From a checkpoint of a small transformer trained on Wikipedia.
Size: 25 layers, width 128, MLP 512 GELU, vocabulary 2048, 5.21M parameters.
Architecture: RMSNorm before each block, normalized queries and keys.
Training: a variant of Adam for these matrices, 315M tokens.
Each number is 200 + 30 x the weight over the matrix's rms, rounded and kept within 0 to 999. Layers, rows and columns count from 0.

# layer 6 MLP up, 512x128, rms 0.191, rows 178-205, columns 0-127
197,213,183,218,234,208,232,158,191,172,224,185,192,171,209,131,224,156,194,207,194,218,196,174,227,186,288,179,222,215,180,170,148,163,229,222,204,193,178,200,188,200,219,210,218,167,188,193,211,218,230,217,227,223,171,196,185,178,158,132,194,219,225,217,217,191,269,192,213,196,163,176,192,224,267,191,179,199,206,200,203,196,191,178,210,191,223,227,134,230,231,134,208,232,188,242,148,208,197,137,215,167,204,223,257,246,201,221,211,134,169,161,229,168,181,206,204,158,198,224,209,256,224,178,232,203,227,200
180,184,197,177,221,183,178,186,227,271,210,200,188,206,176,195,181,220,214,224,214,177,206,209,238,191,189,197,217,218,207,175,173,252,176,177,170,199,171,209,132,161,197,229,223,219,188,221,224,193,235,235,223,188,207,192,205,214,199,168,199,203,205,182,233,212,203,202,261,206,219,194,127,209,220,161,189,172,238,178,190,182,163,195,214,218,214,185,185,182,234,182,232,190,201,235,167,149,185,222,215,188,187,184,248,200,223,184,220,177,225,181,222,187,196,172,228,201,191,166,192,231,245,210,205,192,209,147
196,198,195,178,235,210,229,224,210,191,146,197,200,199,198,148,183,214,225,272,199,210,177,204,219,219,203,218,212,195,205,174,199,189,196,161,240,261,198,210,190,229,235,215,178,205,196,186,212,191,179,242,201,222,197,189,203,213,198,132,179,189,209,181,201,203,200,206,253,200,253,221,185,217,220,174,196,235,221,216,191,174,185,210,194,239,198,199,174,232,193,246,200,174,231,171,192,161,208,182,213,210,172,223,230,209,224,214,200,208,216,194,205,182,200,174,180,177,192,190,234,208,251,195,231,188,203,213
173,172,195,149,240,173,222,179,196,240,173,178,205,205,177,155,175,182,163,217,217,211,171,245,207,191,172,190,190,245,245,194,202,205,213,182,232,230,174,203,154,237,197,204,196,205,201,204,205,183,199,226,190,228,224,181,192,219,187,196,168,112,243,208,178,215,194,164,189,226,220,176,240,191,148,148,196,220,163,192,161,153,200,188,197,206,176,189,159,191,172,201,201,227,202,188,193,232,206,165,231,263,221,144,238,192,199,245,203,193,252,176,202,178,161,229,180,212,228,189,225,213,218,195,224,199,158,254
159,221,162,174,221,216,218,220,197,176,213,175,152,223,212,178,214,239,215,219,181,190,228,169,212,145,159,163,230,223,168,189,231,172,225,214,220,233,193,191,219,244,206,200,244,236,245,175,144,249,220,198,247,179,221,142,208,226,214,195,167,212,224,256,182,158,172,179,217,157,179,207,205,179,216,170,228,193,150,175,178,205,196,173,255,205,173,241,215,173,215,135,217,212,179,202,225,142,158,129,229,153,221,193,199,198,194,238,168,156,251,223,210,195,161,228,162,218,247,214,194,183,205,204,240,168,224,202
219,171,153,173,208,205,190,157,171,171,170,196,213,239,199,166,180,142,260,215,163,166,172,195,255,162,225,195,213,235,150,141,191,177,254,199,214,228,215,212,198,193,226,214,174,225,210,213,194,200,245,223,208,192,183,190,180,181,203,211,210,148,221,211,158,234,168,242,219,186,158,179,215,193,195,163,171,244,216,192,167,194,195,208,187,203,188,203,190,241,196,193,184,172,213,246,199,213,186,201,194,209,188,204,158,219,193,174,198,162,234,150,200,195,194,151,181,183,219,190,235,225,249,222,181,246,210,164
182,148,151,156,218,217,208,181,232,153,214,168,143,176,168,174,228,197,242,172,211,242,187,205,241,173,225,210,226,199,200,164,185,179,224,230,180,206,200,202,194,184,233,184,188,177,188,153,235,209,187,204,184,226,178,204,157,226,194,173,200,194,202,198,212,228,165,230,213,238,239,170,197,223,243,133,185,173,204,217,156,250,213,214,181,227,242,192,222,240,210,159,205,204,207,244,216,150,191,145,249,221,146,180,210,214,174,188,210,120,252,148,233,150,172,213,227,177,201,220,213,221,229,216,219,217,190,181
213,214,188,215,249,188,223,143,172,171,221,200,206,177,195,190,167,162,249,222,219,224,208,205,191,246,235,244,231,194,190,226,196,175,184,186,217,172,238,135,164,177,244,180,196,149,201,171,164,205,141,226,257,193,209,183,185,237,212,160,160,230,231,145,244,154,187,180,210,184,167,221,199,187,252,211,190,205,269,175,188,204,235,165,236,195,207,221,177,242,206,190,298,197,180,170,190,247,166,227,211,203,230,214,195,211,184,211,215,184,184,178,221,195,191,167,226,177,196,199,250,205,215,197,259,167,226,193
254,192,184,163,225,175,210,162,222,226,160,197,194,181,207,137,237,222,184,183,185,198,198,252,189,212,191,209,157,259,199,153,215,204,194,183,215,260,174,171,200,231,220,178,124,240,189,228,199,158,220,220,251,213,192,168,122,181,171,168,198,218,210,176,232,152,164,215,218,189,136,209,219,223,238,191,222,193,198,214,179,154,176,207,248,188,197,202,156,170,246,205,215,178,156,191,163,230,199,194,188,190,225,206,205,190,160,252,177,197,138,192,189,144,189,197,182,163,203,202,167,191,216,181,283,215,218,179
199,220,195,160,247,193,195,164,198,182,200,224,154,229,179,146,173,204,233,212,211,210,197,183,212,194,237,219,221,209,196,166,193,203,165,250,172,215,201,167,201,201,217,207,155,192,212,157,177,170,180,241,196,158,195,152,173,240,195,162,204,205,207,179,209,188,201,217,211,188,210,186,227,217,230,167,206,193,234,173,186,206,238,213,197,191,199,191,197,207,215,140,210,201,223,237,177,159,196,202,198,178,240,161,245,191,177,203,184,166,213,180,133,159,201,177,254,233,165,184,196,197,229,210,207,231,231,176
199,224,221,197,200,183,198,118,217,202,239,179,191,198,132,187,176,128,220,161,119,158,178,221,168,226,169,227,208,209,249,147,260,204,179,179,182,195,179,171,165,184,200,163,168,206,201,168,170,151,145,239,189,195,225,177,132,185,155,173,188,198,255,154,239,240,186,228,239,227,203,204,177,196,209,190,223,187,163,190,195,225,205,211,178,180,243,191,183,178,180,124,180,217,241,198,259,205,186,215,195,196,205,178,262,211,174,209,180,203,265,200,194,182,228,102,199,175,221,172,278,238,190,214,224,193,229,187
191,148,192,187,229,201,164,208,159,239,201,154,163,182,201,213,180,233,193,205,196,172,211,212,219,146,281,231,177,168,185,179,142,192,223,211,158,179,252,211,193,221,250,138,191,193,226,208,212,193,218,223,281,170,226,141,228,310,144,185,174,190,239,265,217,182,203,227,184,181,219,194,183,229,179,155,162,228,205,215,183,183,208,228,204,203,156,249,209,246,199,178,158,154,244,216,137,232,108,175,210,190,201,135,204,245,228,215,184,172,192,178,197,191,172,216,180,213,174,143,186,192,240,237,220,248,174,214
197,242,176,153,237,222,199,171,194,219,191,173,195,207,187,210,226,207,235,213,185,212,203,193,226,159,182,181,216,197,138,194,208,222,222,215,245,194,171,188,149,207,195,238,221,220,183,216,130,194,222,245,195,122,226,184,186,179,231,201,182,154,193,204,215,198,219,184,220,226,223,200,127,180,217,206,207,183,150,128,192,200,169,226,257,267,182,193,213,243,211,199,191,210,172,248,145,174,212,207,211,173,191,164,179,205,234,220,150,194,207,202,189,206,184,176,180,204,160,199,239,248,222,211,191,162,206,173
161,195,198,180,210,115,191,131,144,221,195,177,164,195,195,154,149,208,247,152,153,171,156,201,233,200,186,226,171,236,165,162,206,199,274,147,220,163,144,187,185,195,216,212,245,224,197,232,218,139,179,209,259,175,166,187,121,181,175,211,186,124,220,233,187,179,189,211,215,170,217,182,219,186,198,112,257,217,177,159,173,181,185,168,200,205,205,212,245,209,251,130,180,208,208,226,162,199,165,196,201,175,209,216,255,187,185,274,168,179,191,202,183,206,176,224,210,212,230,203,241,195,228,176,217,220,172,198
187,193,165,246,194,170,274,223,161,196,199,213,185,208,217,174,159,161,154,184,228,222,113,253,215,155,145,145,167,223,154,148,244,194,230,257,226,210,165,217,196,279,206,197,225,235,276,218,237,155,243,229,262,175,238,193,172,240,215,204,146,169,204,242,162,211,220,232,237,171,183,186,224,191,241,122,231,172,209,195,228,200,245,239,203,199,241,211,246,176,148,208,178,227,170,202,238,205,223,180,183,216,233,233,114,178,176,223,169,216,208,136,203,227,199,174,171,183,198,207,194,192,188,247,184,271,167,271
195,225,189,174,243,163,230,203,198,228,139,145,189,209,168,139,269,226,201,251,186,226,225,203,251,201,203,208,201,182,208,189,195,194,196,216,189,215,232,178,181,250,229,203,154,165,246,187,155,202,219,222,237,232,198,165,175,249,147,214,185,205,213,248,244,193,162,206,188,192,217,209,244,233,201,196,219,206,171,188,221,175,165,149,201,195,158,187,190,244,189,214,144,204,219,228,177,223,140,205,230,204,183,180,203,185,212,224,167,173,254,209,212,121,161,196,214,223,212,202,229,217,239,193,292,181,170,289
189,183,202,190,241,214,252,239,239,246,190,164,179,224,177,132,217,237,215,245,177,197,158,210,201,224,177,223,214,161,197,163,242,237,184,212,219,169,180,203,193,187,233,233,159,219,205,192,169,229,193,215,186,173,177,180,193,228,192,196,179,230,216,201,205,185,167,215,233,185,189,217,162,229,188,233,168,180,239,209,195,214,183,186,230,189,216,221,198,184,213,178,187,198,177,189,184,172,183,176,183,138,172,179,279,241,211,228,189,188,204,198,217,172,146,152,167,177,163,173,258,191,218,181,194,188,222,173
219,206,164,188,222,200,259,199,247,206,223,196,168,214,184,191,189,171,181,193,217,202,168,193,209,188,175,176,210,221,164,192,244,229,220,207,182,178,199,188,176,216,211,199,194,192,220,184,223,209,265,229,214,193,181,193,157,176,210,210,192,136,273,185,233,221,219,183,191,185,170,163,159,171,248,166,126,200,215,221,228,218,235,190,182,184,187,173,231,212,193,156,212,172,205,192,227,192,223,163,169,168,249,138,224,195,197,220,229,234,193,175,192,182,163,186,215,178,213,207,243,198,230,179,202,183,219,186
157,138,217,192,225,175,218,204,164,170,122,197,155,192,150,215,199,239,170,257,205,201,208,247,240,117,189,207,227,204,236,185,216,216,231,175,179,229,241,245,191,214,198,192,183,155,255,199,241,174,171,228,289,234,160,229,208,245,238,163,176,182,204,215,144,246,211,219,212,179,234,212,197,234,147,120,186,258,223,227,199,196,237,189,233,159,212,266,198,161,209,223,211,143,171,216,206,194,156,204,247,216,211,213,218,200,217,214,203,165,216,165,197,166,196,194,244,238,187,193,153,181,217,270,187,232,150,228
195,225,206,210,210,226,196,209,223,247,172,201,205,200,179,203,180,195,211,206,191,195,214,267,189,217,242,219,167,151,175,174,209,277,213,216,174,190,207,228,155,237,239,176,189,166,234,232,173,126,234,214,195,160,213,209,176,173,148,212,179,179,216,151,228,204,204,320,210,219,204,202,210,151,189,190,212,139,201,186,192,191,197,215,187,247,181,196,167,221,203,200,154,217,218,183,183,198,189,176,162,186,169,187,239,209,210,202,156,202,234,211,179,189,209,179,241,180,194,165,254,234,234,210,202,153,246,172
219,224,199,115,219,196,199,180,137,166,152,184,172,216,180,198,204,176,168,214,235,174,198,190,232,132,260,183,209,245,183,200,157,201,234,176,239,216,224,199,173,247,231,135,229,182,221,157,158,136,234,206,207,134,218,128,170,199,175,234,180,205,211,230,235,192,159,197,218,162,228,255,207,184,195,142,203,179,222,196,181,189,208,207,198,233,161,169,204,221,248,222,192,184,193,259,235,166,146,182,214,173,172,166,197,214,184,215,188,149,180,199,206,201,187,221,241,191,174,184,187,190,227,237,289,202,179,208
190,193,206,177,214,191,183,248,241,243,167,203,231,181,186,217,156,144,233,208,176,219,224,191,199,259,235,170,201,230,255,173,236,174,218,252,228,196,187,151,142,259,234,207,208,152,229,213,187,213,250,201,168,188,229,150,221,213,224,189,143,154,226,173,183,185,224,180,186,202,228,158,197,183,173,201,172,229,197,188,183,182,219,167,235,217,213,187,153,234,200,213,214,224,215,228,198,184,164,141,252,127,258,180,224,203,175,239,222,134,253,204,177,182,184,169,234,145,139,192,214,241,188,266,225,156,203,218
221,214,245,156,218,208,287,246,131,221,263,183,160,224,173,179,136,91,240,192,181,187,215,203,226,97,253,222,181,101,176,205,220,189,195,311,117,186,224,226,186,189,182,160,193,196,279,150,188,183,178,221,181,175,159,187,209,250,144,134,188,172,266,240,230,272,206,219,220,197,226,269,142,263,208,177,221,181,168,154,218,187,189,173,226,194,216,225,173,183,236,234,200,165,167,224,208,148,134,155,167,154,199,181,147,231,154,287,187,127,286,173,140,220,126,154,243,146,238,170,176,214,277,172,184,228,215,166
202,188,189,171,199,200,215,213,205,170,186,155,198,173,169,199,179,231,172,199,218,197,202,230,189,233,269,225,216,177,218,179,226,230,214,234,177,231,217,223,166,197,193,226,155,173,202,187,152,203,162,207,167,248,180,209,209,197,183,149,178,226,211,222,166,188,189,223,213,178,209,176,124,243,223,192,208,198,202,202,198,187,210,203,218,163,259,283,176,235,214,228,203,222,152,213,187,176,203,158,169,237,203,203,190,244,163,193,215,204,166,183,181,176,204,171,255,149,162,213,178,230,203,210,259,157,182,206
232,180,201,151,225,113,208,203,206,248,166,202,172,201,226,162,143,189,233,153,204,156,190,194,265,214,201,210,180,138,218,201,235,249,166,226,224,172,191,153,200,248,180,234,193,188,224,190,168,128,172,222,188,208,184,198,171,194,212,213,187,200,215,232,201,176,148,191,179,193,245,185,196,265,164,197,166,197,265,165,261,139,222,204,188,219,233,227,232,181,198,199,211,165,181,248,213,186,193,205,151,176,156,201,205,184,236,184,149,172,224,216,145,194,260,172,227,230,237,144,268,192,224,174,225,193,176,239
224,145,226,211,229,206,191,155,178,202,232,216,167,188,155,202,208,201,218,207,208,195,216,264,218,181,171,173,238,183,213,266,235,221,201,230,185,235,219,208,175,208,171,193,198,168,173,172,181,169,173,231,185,213,223,215,189,194,235,154,187,191,204,205,178,229,156,193,233,209,215,220,204,264,211,214,207,235,279,160,187,272,254,223,184,148,213,212,135,179,218,220,221,200,173,183,141,176,199,203,210,180,149,148,187,263,189,223,178,208,216,187,137,190,223,187,261,204,182,180,182,236,261,253,194,247,174,208
187,240,165,161,242,198,199,189,218,240,156,202,203,196,201,144,196,208,190,199,185,127,209,211,214,223,219,157,203,204,180,204,261,213,160,225,171,193,230,198,178,224,219,183,191,192,219,192,209,202,240,221,228,208,176,218,213,251,213,179,156,153,222,206,240,204,162,213,197,191,193,212,189,212,155,191,145,147,207,191,161,166,193,157,209,188,132,201,212,198,255,213,162,220,200,187,168,194,196,179,178,192,166,117,209,202,186,222,194,148,197,189,198,158,174,183,187,225,180,144,228,182,217,166,230,204,211,238
232,211,210,202,231,206,227,223,251,236,219,208,189,198,220,188,189,202,179,194,232,192,153,203,204,221,203,130,205,184,127,164,176,155,213,180,170,241,183,184,189,256,234,198,205,226,199,230,192,208,232,238,224,160,229,170,163,157,171,216,199,204,243,203,257,226,205,215,210,184,192,160,204,183,237,199,152,210,186,169,218,177,189,206,262,251,155,227,159,231,245,183,235,181,161,186,206,194,188,215,212,200,226,222,249,146,201,207,225,226,196,186,207,190,230,196,166,172,196,223,184,196,274,172,155,172,220,203
# layer 6 MLP down (transposed), 512x128, rms 0.201, rows 178-204, columns 0-127
196,187,195,238,182,238,172,209,134,225,194,214,203,167,198,219,213,202,200,182,185,242,201,178,207,195,220,174,239,170,229,174,154,164,194,225,207,200,210,209,214,186,211,190,219,179,159,213,194,201,202,201,187,190,202,207,163,172,186,219,257,197,189,218,204,141,175,161,193,233,210,182,176,243,217,204,204,207,225,172,152,183,175,172,182,200,189,184,198,233,202,210,208,197,242,227,165,165,244,202,208,182,214,204,189,229,213,205,213,171,146,245,215,203,165,216,184,176,224,229,149,188,204,162,181,200,194,209
221,205,189,180,231,257,169,198,192,257,235,197,162,206,164,185,243,203,259,249,167,174,234,193,238,223,142,183,202,198,113,213,154,204,156,199,198,183,195,148,123,137,207,221,213,199,190,233,187,211,209,311,215,145,179,189,213,193,154,172,153,228,165,187,231,135,199,183,193,203,210,199,176,250,233,179,158,164,175,171,189,164,162,202,208,239,138,178,147,146,196,159,244,156,234,186,170,187,196,194,266,142,198,146,180,174,255,229,158,171,233,248,165,205,247,193,205,200,179,192,186,180,193,182,171,184,230,165
160,215,250,250,258,219,180,260,162,171,222,221,187,243,193,212,220,208,186,218,166,189,202,241,170,183,179,162,232,233,177,224,169,183,187,147,224,181,169,171,180,240,137,218,228,220,196,239,193,205,229,266,200,155,212,192,197,137,189,236,259,170,172,213,194,206,202,164,238,182,193,185,219,212,200,186,203,214,145,200,214,176,153,176,209,183,182,163,177,129,237,184,204,194,199,199,193,236,162,252,192,213,217,239,132,195,220,203,217,218,188,203,228,165,192,202,209,215,222,178,171,214,211,194,214,216,191,191
202,167,169,226,271,176,184,220,219,283,163,225,150,255,146,162,158,175,211,193,196,153,203,236,160,185,167,232,236,186,245,184,230,241,246,226,130,163,201,254,187,201,216,185,187,227,305,255,173,252,232,191,218,196,235,161,236,161,258,171,174,214,223,185,211,222,223,251,227,247,159,105,199,239,190,208,160,232,211,186,177,139,229,252,204,163,200,271,198,242,186,193,112,187,155,252,172,110,178,141,210,147,230,190,179,199,166,213,167,173,191,188,219,224,155,221,217,200,213,177,259,192,173,224,182,230,226,205
192,167,266,195,145,234,205,206,147,229,200,180,251,211,210,249,223,199,184,168,171,180,210,207,189,153,205,218,175,185,208,238,174,241,203,196,195,166,169,200,222,185,186,227,190,226,245,242,215,208,174,201,201,227,214,178,170,192,210,147,171,201,184,197,240,226,175,208,212,180,205,195,214,215,175,144,209,202,172,201,182,167,210,183,225,206,183,207,209,167,211,187,203,197,229,223,163,181,241,218,147,254,194,182,223,244,194,191,207,205,169,212,170,269,205,194,207,184,189,210,204,226,202,185,205,214,222,179
177,192,177,144,228,194,171,194,182,185,190,203,185,197,197,217,198,196,201,170,246,221,187,155,160,204,194,173,197,206,182,204,185,218,151,210,198,192,180,216,201,214,222,211,238,169,216,205,212,163,188,180,158,198,201,223,203,166,223,213,222,172,237,170,177,190,199,210,189,215,225,168,211,238,218,218,202,189,219,190,218,205,194,175,193,201,207,190,237,199,175,211,199,207,229,197,174,210,214,210,198,216,221,176,190,174,161,214,179,204,221,216,193,184,160,178,178,245,211,196,206,196,190,202,227,212,219,187
183,175,202,192,206,177,155,204,174,194,169,213,223,204,219,197,194,162,186,211,212,197,211,176,210,222,201,229,197,155,231,191,199,166,234,192,237,159,189,253,203,177,195,203,214,189,210,153,205,172,180,196,220,219,231,194,194,201,240,198,234,181,182,183,122,193,179,183,202,216,202,156,228,224,243,208,248,234,250,206,182,203,200,200,195,229,201,190,208,223,189,191,205,207,227,231,197,209,224,199,175,209,191,193,162,183,180,175,184,189,218,240,181,245,180,178,167,259,187,202,172,209,198,191,217,207,199,209
178,228,130,226,272,186,268,229,172,254,193,156,156,197,188,132,199,226,162,230,165,197,229,255,212,232,190,205,184,211,199,139,195,158,232,196,177,181,197,174,141,251,196,155,223,159,190,200,183,242,184,244,247,173,166,154,207,211,174,191,151,212,229,185,118,215,234,262,216,157,189,192,178,127,226,166,174,212,262,191,185,227,178,163,243,246,236,252,194,213,209,267,202,230,192,217,268,172,195,160,230,175,167,236,189,213,173,206,162,161,218,196,160,161,144,199,241,190,231,177,191,233,185,204,256,151,196,201
197,197,149,192,165,198,162,250,160,192,177,165,201,128,210,214,192,174,170,163,202,202,199,176,191,216,172,181,166,230,250,206,182,227,148,201,186,207,177,218,227,222,214,205,150,178,143,225,195,196,201,206,213,228,191,249,189,190,176,196,201,229,149,192,218,169,184,216,213,212,195,210,189,226,219,212,166,182,234,212,141,180,239,231,213,177,200,183,201,203,163,176,247,202,175,221,188,152,197,237,193,191,184,239,193,154,219,177,212,204,185,212,196,136,217,206,233,210,156,197,196,156,184,170,193,209,196,184
149,194,150,234,229,218,249,202,182,193,242,217,122,200,215,197,224,191,175,214,257,247,165,225,248,119,201,251,200,215,186,114,136,160,236,257,229,249,171,131,201,218,207,213,154,247,199,181,249,220,150,266,181,120,182,168,150,165,184,204,157,193,176,169,231,255,205,209,266,241,215,159,205,135,209,174,208,222,154,243,215,194,246,204,267,199,225,181,204,174,207,240,197,210,229,222,234,161,195,253,282,159,243,211,198,149,206,194,212,188,193,156,122,175,198,213,252,158,230,236,151,191,213,191,155,177,185,180
170,201,165,267,216,155,157,181,203,244,224,171,232,188,173,190,191,141,197,213,155,160,199,247,164,127,174,209,193,210,224,167,193,158,252,208,163,215,157,227,181,215,214,215,204,287,212,223,184,181,183,242,224,228,159,210,188,208,195,212,201,225,188,220,200,208,216,207,182,235,197,166,188,185,191,255,204,159,211,240,224,144,193,197,160,205,188,275,235,203,217,158,223,258,278,232,207,180,169,197,203,241,207,177,224,170,136,223,216,166,227,227,223,214,176,157,198,204,247,192,228,248,220,174,165,211,240,181
206,176,196,176,128,182,150,197,166,236,223,208,204,223,228,263,240,290,167,142,223,215,182,184,177,222,184,251,210,180,211,139,208,216,216,240,181,185,168,205,226,218,211,220,164,188,244,206,219,186,122,209,230,217,238,234,198,185,186,176,228,180,222,220,132,215,198,173,215,172,205,145,185,199,224,172,170,201,194,160,239,207,190,222,206,162,168,231,218,155,248,200,166,180,224,195,161,230,195,182,213,244,256,205,159,180,192,195,177,172,270,153,184,175,229,201,150,197,151,191,205,231,217,173,184,272,200,221
208,166,219,187,201,190,129,172,237,193,185,240,205,221,212,168,198,137,184,268,197,157,193,207,207,227,220,207,236,198,218,183,161,222,124,179,206,217,203,177,152,195,232,195,265,146,113,194,205,190,157,299,199,160,205,165,143,166,231,211,206,249,143,244,225,204,210,189,192,192,228,175,195,161,228,218,192,200,237,199,263,153,187,237,183,200,190,184,221,162,194,193,178,191,169,264,180,214,213,274,238,167,199,191,183,158,207,177,175,269,251,215,186,202,208,191,180,231,175,179,159,157,141,245,205,257,241,204
202,252,239,158,235,205,181,237,204,185,215,242,246,195,176,194,197,244,183,203,247,206,232,197,153,155,195,184,177,243,251,225,223,180,220,235,221,175,219,194,235,243,221,194,190,175,215,205,200,225,158,136,192,178,162,211,175,210,173,241,252,194,204,182,208,216,159,240,213,180,208,186,215,231,182,224,185,218,196,215,208,240,240,176,215,240,214,188,187,179,183,213,232,186,180,157,178,168,197,149,196,227,159,226,187,198,180,171,214,249,193,210,171,214,214,173,184,210,218,196,167,161,221,226,202,237,258,194
190,142,185,162,164,175,235,259,191,203,267,212,153,207,225,147,196,177,200,181,195,211,162,215,241,213,174,234,173,207,131,172,194,173,185,157,219,246,183,181,143,238,172,166,146,217,247,173,208,291,172,233,204,184,220,175,164,241,197,200,235,177,167,254,153,239,257,211,216,188,213,223,264,188,175,202,237,138,147,181,201,191,165,230,233,235,322,121,165,184,211,123,209,202,156,171,167,177,184,211,227,188,202,211,173,160,187,188,191,209,244,158,169,242,231,163,238,187,209,162,277,218,179,167,123,258,226,228
181,226,183,230,241,191,195,245,153,178,152,155,197,220,172,172,239,200,223,184,170,172,215,241,186,170,200,243,251,206,195,187,180,191,245,233,169,206,261,203,155,245,216,144,176,212,241,230,192,215,206,217,172,200,193,101,196,216,169,195,145,191,193,237,149,158,253,230,209,214,201,159,203,229,191,244,160,211,204,180,210,234,138,163,236,200,159,224,205,197,213,221,132,224,184,215,199,162,144,206,185,179,209,197,200,206,160,201,232,167,242,204,133,159,193,227,206,198,177,177,209,206,255,239,227,163,155,266
188,163,159,233,233,187,248,259,174,232,189,165,188,190,192,137,223,208,161,220,218,198,209,206,197,247,144,167,195,235,260,195,225,215,147,159,224,178,213,187,119,209,195,186,216,215,228,247,157,209,186,340,207,178,211,173,220,203,193,195,172,243,218,199,195,227,175,191,203,174,227,256,189,259,171,250,154,171,160,226,243,210,173,163,221,195,214,213,228,148,170,221,243,129,122,227,195,209,197,231,204,198,164,253,232,225,217,203,181,206,204,219,242,190,183,198,210,197,186,150,199,143,156,227,247,174,185,241
166,217,215,184,243,164,187,255,231,180,200,192,206,237,163,238,241,208,202,219,215,183,201,178,194,183,176,157,205,234,145,184,183,211,264,254,181,226,204,177,169,190,264,224,202,193,216,219,230,203,211,305,244,117,178,187,204,217,196,206,166,167,264,215,308,203,283,197,204,191,103,135,170,155,196,239,177,178,141,214,229,210,223,236,235,196,166,171,251,178,221,225,151,246,171,216,258,228,283,225,198,201,223,125,195,130,185,253,155,242,142,200,219,147,213,255,220,199,190,195,183,170,170,205,218,199,238,146
274,240,249,206,220,222,172,224,243,211,163,126,197,171,191,187,203,180,138,165,179,194,199,184,191,221,157,234,185,143,172,190,199,206,226,180,272,163,228,228,144,223,201,208,284,193,202,188,190,196,241,206,207,209,141,221,161,176,149,213,238,199,223,201,157,141,247,219,188,182,214,218,182,233,214,143,236,266,163,211,253,203,141,218,177,181,237,256,195,194,163,206,230,162,218,219,219,246,206,187,126,233,228,229,181,235,199,183,252,221,207,169,197,202,183,202,228,139,140,221,205,215,211,211,232,221,192,205
188,196,206,222,210,204,170,240,225,218,203,218,199,204,202,174,208,184,154,199,222,165,250,176,192,236,231,208,163,202,221,218,216,163,220,171,282,161,167,205,185,203,229,218,223,169,204,199,250,234,193,182,183,196,171,124,195,207,225,209,240,190,190,218,234,262,226,170,229,183,196,192,232,199,207,231,177,176,230,224,251,247,174,251,221,179,216,187,249,144,204,235,174,197,199,187,185,188,231,224,211,206,160,207,180,192,202,163,189,226,190,207,177,182,246,225,158,178,194,208,222,173,199,194,192,198,170,207
205,225,197,250,219,241,237,193,273,232,213,199,212,185,183,181,239,176,243,166,204,197,196,236,207,231,114,201,187,154,202,180,217,189,228,232,183,166,177,224,199,184,230,248,200,235,221,188,179,217,252,197,228,169,193,180,219,235,190,225,189,195,163,174,218,180,211,177,217,180,161,205,211,225,209,236,218,182,158,238,223,151,156,220,243,164,239,252,192,190,232,205,177,214,178,217,218,221,185,239,243,207,191,226,182,195,245,190,224,200,224,205,215,200,192,224,208,219,189,216,226,178,189,192,205,174,143,181
182,246,211,175,180,200,215,255,161,204,223,175,233,187,194,275,214,200,228,213,200,231,201,213,185,200,157,177,162,229,149,189,225,167,166,218,203,238,208,189,201,269,224,235,178,215,228,167,244,247,231,214,179,153,184,164,258,216,208,187,171,182,248,177,161,197,200,200,223,189,180,158,260,208,246,237,216,172,202,211,219,200,244,179,192,189,237,228,146,236,196,199,159,228,217,241,225,215,170,212,239,183,223,196,203,177,224,259,205,211,220,175,189,218,233,216,228,189,194,173,179,227,159,166,209,221,245,221
234,278,216,155,99,203,249,181,262,168,240,198,219,203,179,197,204,225,170,214,193,216,191,193,180,152,236,227,208,231,171,222,246,149,201,205,194,198,224,215,239,235,245,196,241,196,234,181,235,164,207,118,206,221,184,204,160,205,153,176,289,201,257,284,227,215,252,269,270,248,253,235,186,194,217,187,214,185,163,162,221,174,192,163,267,216,192,167,190,230,253,216,279,201,230,198,171,175,213,161,245,152,198,187,219,208,197,181,161,216,235,198,165,229,184,154,235,139,218,165,300,199,228,147,238,177,160,202
215,200,181,201,211,217,201,182,234,178,253,208,197,164,221,200,194,189,186,189,244,235,196,186,174,154,202,228,182,197,171,176,183,270,183,253,227,226,155,227,199,224,177,203,217,212,181,233,234,212,189,188,185,187,180,166,203,182,213,176,218,203,203,190,210,199,207,150,191,217,157,219,196,199,242,199,208,172,207,198,209,142,172,219,184,210,177,192,199,235,239,213,228,214,230,159,211,227,193,204,239,202,193,217,210,194,226,216,190,196,210,192,239,193,171,187,218,214,207,210,185,206,217,164,151,189,261,153
195,235,194,276,173,177,212,225,228,216,199,247,182,166,161,195,225,213,223,188,196,211,220,211,237,168,189,209,213,187,191,220,246,198,203,221,202,193,206,175,221,161,188,216,163,219,203,179,199,238,183,250,221,242,224,192,168,161,207,213,208,213,215,163,200,220,150,176,188,181,194,193,200,196,168,202,205,189,173,163,227,260,201,228,238,226,138,162,197,214,196,223,201,214,181,225,200,178,210,225,182,208,241,231,213,204,194,219,215,170,215,216,248,212,220,118,150,233,241,181,195,218,211,231,187,214,222,216
163,240,217,254,241,189,218,184,257,265,215,171,167,183,209,239,212,223,182,234,198,149,239,218,182,141,202,177,228,215,198,230,159,238,260,178,195,177,192,257,237,181,165,178,261,154,176,202,226,243,218,239,210,213,209,192,188,135,139,203,212,285,170,165,193,219,214,220,202,252,196,209,176,196,242,213,173,210,194,213,197,213,138,201,180,221,215,179,193,212,174,206,193,183,205,196,193,169,217,171,139,196,190,169,163,177,153,178,174,198,223,228,169,267,162,187,193,203,203,219,200,218,196,193,200,227,202,233
148,179,176,282,281,170,194,226,175,170,209,189,192,200,156,219,215,230,201,158,207,159,204,266,218,197,179,165,182,215,164,252,253,203,214,234,186,198,179,207,167,209,154,180,171,281,208,216,199,136,224,249,216,299,181,178,214,144,217,185,173,204,217,187,190,235,215,177,269,228,214,118,230,242,194,194,189,198,179,222,223,206,172,193,248,171,184,226,161,190,227,224,203,120,227,161,160,175,237,259,143,188,162,182,216,241,254,144,178,193,139,150,231,186,208,198,192,210,199,226,194,159,223,210,206,206,212,196